{
  "vocab_size": 947,
  "positions": "rope",
  "attn_scale": 0.191,
  "init": "uniform",
  "init_std_qkv": 0.0358,
  "init_std_down": 0.00428,
  "lr_mult_o": 3.0,
  "lr_mult_down": 1.5,
  "schedule": "wsd",
  "final_lr_fraction": 0.0,
  "doc_mask": true,
  "train_tokens": 100400000,
  "steps": 6128
}
Each number is 500 + 40 x the weight over its row's rms, rounded and kept within 0 to 999. Layers, rows and columns count from 0. Numbers have three digits each. The size before them is the row's rms in percent of the matrix's.

# layer 11 attention key, 32x128, rms 0.149, rows 21-31, columns 0-127
082:454486573500481477560469505492505504469502423514453457564523501485374465560518535515428496485498557568434466543481543471421437559501500507502490553498452469478506559560425554516503448469504479477565537547533527482456512504451529439545525475508491545451516525545553487483453562488494482570454552482521488515543533438462517533540557519554525506436469484486465534513531503486530409536505
092:449497510529474423490513524487425504491508562531512515495553481513492496555499489528525426533568522483512538520505571481454509515558545584489502498529411465393443571525585422484504518522486487570540472457480560495534496470563579506468496530567552478504563460511599523563457548523503523468487511501511539548475520496468514470492444461458502455461507523544542442546488451506473503490444
104:550526496486557408570483495465472510472552517497545462510489487566453571491502443512495486459543537511483468541511432475488497504521536534448524548504401481487448536564557511498498523473514547542581551579499509579457466515525548504543457595544515543446436517425500524472418484500464447501523493578516535494541485432523447474529524545520488484495483509461468492443453458479517456509564
118:505551476490550410556545545407554457496514497524457531473517550532479554472499493566461488523478507488474483539510489482483508481517517489474558459510500504506473520526450549501475493466500525492491481528474466592506563452517453498549551475571473553458473572509477498452465488506479427485577497543543485418485520420515482512475504589619484527521450430476423482441475550481519416526529
133:497497533446522442532481517487469527469551438471536559507436459526480529532587541518484526472487491509522487560530480503508526487476460426528435460523537496555549462466485541545558563444484456532498468524460491504482528468524453490536448456470503579500441472475520443516542456482413479488558526543454459481489499442621478499557529461504481467453534450468423589468425552466499478463528
114:493401466558492494546551536431527473474557509548493453449518493530524546515485544490485463571543522557469516537468493496486490472561479457443445543503502449504486534507521438490460476477474450460464525527460597488451552469508504555438411410520506463489532509447536433544554544510498499446527475490561491546507461506508441481506510524538482527451565523439434519502568500561581518534532
107:487550544565519478485562431531487492461447546500544535525518566547493474534509533501510457507535467492589513514484579545523511595547495468497526556386456528452492534504540456526546530515503512512554530512437544605501484495540483476471422533462479531472506487520520461534496544510503556517527494503594478588435486449496510443500471506481448509428396525518482475502495524522531535544503
104:432527457553494477494521484562459490525476492559444434508451453504498488495495533484440443491508505511444460436518582415553441528537511572487510522467549524425522435476438504542445510526504460474477574520534571451461439503493485467488471535527546489523533530494456508474532585483549529459535554462473586544509520515537416541530505476529527499581509467463501503533560496516537419529519
121:523505501456555528450587493549512494451486500552549484551545418489440497517481453492512476524542442492486457449556507516547515499421559549509473488459510591521539472585539503490401451449513520485499563503560508450540492491508444523498440488538501485550472486481525535509501532558553506530465501541489522469494429583458542500526517468436540455572473501515425439565539480446539475468516
152:504570548474529517512484434528571540487520459521518545555460432489514498536580505516474473397484362560468427568494494526510433479520448428529461545553494451479538531469480546550463526479510480482494492525526531483523551516520477453547552534485528474488507510490494523548483560472454496522549545511459566469557476456567529482502468455475495525433484513459543557525475555487549559470464
111:493538487510550519494511549489503388480484531511514470486536535482564459528434481524502535511541587523509469493501541473451536471496513483417502560465448497517472534489525514478461537578581527455476480504474539544594458451514533501479524489572499418531423539492493526491430486550494518511498496575554469505504590492465480472511520617494523475514539504521473512467533537582475593550528
# layer 11 attention query, 128x128, rms 0.163, rows 22-31,54-63,86-95,118-127, columns 0-127
100:475484503542476505566469520434482504500523450460526533483512512471484560459551511522469530438468523419534500520447493506492476477496551515436441464455427451453566525489457444522533501540507504424566519454532491509454427490492514504507543490458518482504469408456488511569429382553484431449453520502475548505458429503477491444482485417505545511442595528539507496515470482440520522497502
101:503436496488485547535509537509502525483518425409496452454477539448414456535466484484447494462473554498475503428558534471516527533437516448481482457419444508454468459440520562519447547464460502519520507515567460525456485448427497472490455478471512451508501398450503447493483454473429504460486482524479536550462481537464461468514437466510550500471545564558484514503518566430440537512537
134:526574543469501500575531497480554402521452534528483488471525485491562526519484488532525497542527486565452515505505466489493495528513487530503538598492516511557475481508477484458491454528512549523441517517414554490493547492492513524465437492531434578561541589561485534522506521548566517536521531499585378474522542545555517574497532555555494450510452467476489463539553498546524462545524
104:473438489461547448534508571524504549385496477512480479465562480520464533450495551522472512579482459510508427559479531490571449534408477472503474458495547460520505419506503495482475556518541544536476466529462507467496532462508455591460457451543540535465501535508465479482548496492450465418583509538566538557452466484486471520565542532510444468519492441521476484509501526551530441548492
093:493534490448512485508495480494575419502525524584508499482450472466546612509508510499551512548527444544481483516507436561652527442518471426489551485526483508570512526500532458503517459524525460462459503486452468504484553524532497559408502414544498491499471480453468503547482524508519565488410538523504541460508455479423575472511557458471503528519529508533519509488521510561497496539500
092:490538501486557507519519510553571480543493495539525520492487487503518476645490527512516471491471451540537537496521520527571442506450514559522485486501515504552538534518521463574509430482546572520437496541465489528489517492560565512452491496444484494567560427506539463478496522493526539482424476472522549574495452520522497442501483497478585458500447561544540507554471367520534534550505
095:492534533547481491506558493489422583480443526466513519538462508482531470530453588497565431520534476508497487415502561459474449517582489545536523475504587546416476514532536505504497482503480485486536491507580502477441524507548497443445522548470571479513564522456511452523537525457530536472494516428550490542545467455582487494508522525507496427534499487497499512492493423503556552554400
096:389510499520473517476513570520460577486484460524480491550515509463565465469493560486546476525530519602503549514520591492501542458478512471420433504521541513471509532501410625546493470475471467473502527463517539457529515545577474494497515486457443436491462486577512526535542493555480430494496490501496505517547511511449497450474525392487568488522513467546508500550482452452514486469488
099:511585492491512414454489459483498490446516478500492528404523495465500529461493435474482479404509447529498516523505503528520380509484494504545524476464526515499534525549415621514470473541490555477520463537487488513545480523499472551497554451493508539432538517501439504412455561473530518516542498542414441434533575482479488519575485501498472526556455451478496476505481562496519442524491
098:483549527481550504495506452492519452542494507482537591493518456395441495523503487456478499431551515507485509504489453506526446551521483460467584426495502499492549406521430583480459471566518468457414454540484502514489494475449490493462563490506479454549470538458476540572479464458500580473484538511475494537584493498498545482504490535500581495473561574489436500464522479445485470565534
082:553469524553506445481520517463458510484474541428540519556500599531459488454489570498447515453471514503531582465423522514545447502499521594457433422526499512458492528468500464494523509481451489441470511470510514506467434525470520491481545541453485460470500426477500455504434425538434446526505514413452480502468450494449510423523451490498550479457554482580526530530474484433481538480491
085:525436550522520487473515472497502491507485443492458426484488510442426444532520491522478543524492503484521498535530482445534459498453495531494481508457421548577523427484466589517460539483447544476522497503556466486526483457453521434451527535537558524461463402512495507502475404555475489465496510553461477540481520536527461501488484475490513534506505524607472583451512529389467601507469
113:528598530470515473572473537478519478424467535519442551501583524533526532406504483513555515537522469485515531521500511504552575537520475457492559554499514538546445488467428517467472432493549526532504501486480594543499527459520510532501423540536499534523520577505465559473516519515534551509520486528537470400524496442496475589477534508553506461558446442484523460523528481552564446521515
100:519455558478493449597536490509502462424471500528557515424472509417451520504534526536481449497471473419448414475456540503518481515501443464513492468498487454529506420573468509501503531497504516589418486540461458495476443475428434527476456494566472556547493522475422401489478509512474475505511490552525420494510532522502494486507530547545445492506456487478441530522521490526458523572528
114:486431487563481511524461504493624487503529504471512438504493452495507526532443514515590506530544553503438495501466542489569546430512499498471475454494471524540420539493496452487505435493438473541476532517467512470415547524480498560403426493482495484587557471448509425471534560563479481532457466551532501565458488545472487438491519469471464531449511539454477530544534479512523534500542
110:568533559473528479444561488487531429423438539473480520503563487450486553531513484553504547507533496522526496492485476515496552560551474496501535502424451502548533449555518504541501532605445545411501486561487458507527459462479527520506540489469506556581498455503505418400491519502505516516509480440509506498533432512607498468575489543521505428502463478472495519419486496493509543549499
129:515476491501551549458487491546436547499443497591500458575450517482554396547478546505496430507529479552488454477416553475505482543538550556566490542527530543452480494488536448544518529459444444462433515504571544493461504513565513479454468468428569464551528480502509489525588544493564471466504495427510511489535537491537495518477531465489468464561476434488489502558498522492501461463542
125:573505603478476502548603525524498578535491520599503501508415454483543488515494423499451476481428496480524533473540466561586455406513490500491508426504490563592581482515510544525482543479499518536518535482515538506497441539541520509386465528512497526529483476436514548565459499502491523493443450543492524524514459470497440498491467460454487499504484512520476479543529462502525521471510
142:554644488445496478489491416461509467460462467533509537525490530519502509507443429528486418486493441496465478495465486553458436455549515524556587501553507517499537511554450524492430489540508450555486567535514498451537519488527523467531531596527562533474520525493442505444464540536566541550518481528447462483569463464534536493431510503501454465520496465528477453435554470510497480517500
101:467548539500501449512573483514496472505510537488524544481546503510489456433557371519531443457479474559541485505502483485516443548476462554457488475500483477459557416569451487539495456546461505489464444461488517510488516494500560522413537495553459426515478483541526501533386513461454506555480593512496470523552463521488544527500477558517554526484508530551522549468475410518485572522499
100:469464560615482497485525514500474537571537494502519494514488460576559486459542501500514498591474464519531584551580498488525462543579528512537526522504493498500516456485469427533459444489516485506545521482422497493472499582541430469463565505496561545492480487482501498488539436463550454370475573520497524492585508453482541514478530484491529458498569521444549484540490493532510519461505
109:548478484470543539542541484559526528522512425385515579478513464422508480519495504454468469461515472523503460555539501415466443572477441437541540502449462465501553516489522553523457535465474600502484459500490472424502519497464483463551517499504490538537538465532484472493510512482467557512496426487482427491510534532609510502535475548483458398465491501468503515477560578499495512501542
109:514487526494518526555432470414564455535445555551487482452543524546495532449494532570503495582437507475488525522524501549555522530476506562488498515518472506513489546546568435475448478480574527443496518494474529545426525500518470516462526514486432541475536483504502511470521493586543468501396559492549432441475519488507492511513566567594514480478516458588476468497503493523457479458574
101:526507535493593465560515528514488453465413473534493454440463541480496525567532573514534483508459461571508469509460530482593469471527507478538554520472502506527501466547431513490444536507501500526507535557567474534437494449482545500417420552550456509536496515527483419512567521494511545562591521513542467526489459537532535500476505534520487430519483491504448451442512510546507510574581
107:499392496492498478585486520512515455514511506514518484487499450546507565536479491464534480569535505505442514495436430529518544511491427566481484501483491506516479512478457438542523453556527463552463442504459548468489497559489551501462483412481438498581431471476441465465504566526485520523463529483492477455412583470439486477546565541536517519478567578470523529540530470504487547478576
104:548470570453574492537527481483438517494497512481531518474511559454542544526504553461532498501539420428503541460517518463448485505495478523427509526468427487471441523582595489586509594509471462510520525489550522445544447471488473575512494555450471515540507496459462458526558463516551492437524491401473517485492504458556459442491461475530467428487476432549502529473510526463457485506506
108:454500498517490466504512484550433479415401500556469475587537514502493473563486507505477476501479500542517457517531596437419420522479530550549507456508569523456501408470492544544479477526487459512442537524515456491495517514540524457462567491554529457532523502512552471495544523489483458451552459495521490550419502510555482497581468541511449467541543509504411526500544495470575467512446
102:481475472497464569477542460507458479517464607499498507465544468425435510478486506519451485477508550496511472474449501438482546522515462518546447483493470485453513584431486518459553495490471493573561568509514510508542481444480499458429503508476526513494583488458488540422456481536455475462500410528563556464430547490427494527492505452467467506520508614503521490499446452471587494494539
100:558539506461453458499525442464468437469496503514452530467466511467479479473482493538425458450413470517492575441563426491422436542524495546602510490510503456508482487488457565524529521523495486547469498537424453495543505493539556494478547475497470628530510524540470504530500497437516477475570487452424493440531496451537546539536479509494480522488514464574473518451476462480537522567535
098:565556517493504496489459550465540479468440507469502509499497517479418538595484475565502577586467490494468558524553564506524476535443517481531494482561547578495552517527490415447449492578550529474521508506517473479526501528470554514493507539520545521510524546529568547495479515488536498511435618544581528525516483559462503537412503524525470517485460521506515464485565565518499540437490
114:493526521523521487480521477522397508433524557483518484438476527552531532399513453503508485432489492491519459515504510529534472451598519545473505505532531544493509580568532531513576505512429481509478510475446541555590427549595531456547543465488507513484482508542473589536434486449523568511494570462503572483558522476459485497497486515480517536508472515497559462544524523513555490532443
127:501488548496485486517538575492486522538491445429473517459494511481463477510500486503434492510470555575448470444442506450477498548443467509531462456431479472502526423470463597477423537484516562544530506515481426455501536514457476474492449476539517496548533484469558397483518459518418436474552477509479495461500488545555485529521434475519494451499510478517461505536496485418432597506578
135:553483574497521464548450425454539484534513556520481449512491557495542503533476537540468508548451519440484494473515470460458556528569522537506486508465436527538518441436497476471461501570528547489443527526579513533421510448462479482479466550556499502505519498503461468530471516609540489509447581460546444477500526554539450538477546533554495426489545496578479492488523493431452489559549
086:529454533460519436502535493442521463463517499485464485459497535469487541484448497515459451483509466463530481468457487454549510480434503503481485467440549479532464447511547504441480499475525497536563485570485550554513622501494479577464442428446516559467513508469461437437417495488501433525556394471560512506420453472445482491542470507548440495500437465445485539464475473518456507530507
088:476500534538387467473406437429526444473496535500564443427462498558496590521557575478525474505472503483481443495513488446564520506496550489486492553538488525478480460456522447519515478531519452505490485498489540506432557460457547519509451558540525488576514490474520455487541534547516479505508559445573512483527533522470543516426532514513533485516527531489506532628554493440508527536481
084:441574538464518530530542492551463529457478507544448500561511505492532468483508495491454473510562465498530484563553447436452468499559526532560461511467567515493543499536525452482452555470453471513500489535437462462484486473529525516443465501521495575438507452443488467553531464478497553484578421562542499600446461489574485521582566502496500533460448501450423500434464499514466503529483
121:489481519468475580434488507496500518425453458540495455580474545529508465536462534487523428476538463528482452491463521443478475539600534569481492491525546514470407529492542542491552539488481468478492542538595544502454424473505558424523500488477538434540489481496457427484569574478511451534516512464512482541538478520545511507431551522475442458525515535522516491537594543475477465502499
086:486494526425559495523546564508474529552540581528468535457457432498484397513515503482486521458510534505536537538462515570538453529448485405493491417416483497486522421501555589499536536510554515505484494475572500524519506509516531514486522463526535479507543460481517545566459471487529467461494466497427580520504476490455495445586463432466534507550510591502494467511474444488478459515469
077:537528517436537525472531487472513522440468418498446505460545505512526464514483547534454491529493542527474525550454499528473492431444488484571525390471523508544534473498439552470490497539472542471526441526560490545484588484525544562458534556562518575468485477497530523441509502569496464504516502500448412461437492549527519533531550529511422429477422467530486452430528543496515455533492
084:510511500489478556470451513425613431497524537465514546480463524462482527468497469513465483461488504469537544508528501461466519516416471499448522401462474488469495496469419441508443478492468439466466421438488465539513588514440448474461482490457515495498510495479481490438467432561456477524507470523478477437536553563425571469511443495523523453495439507492469506463476452459460598494512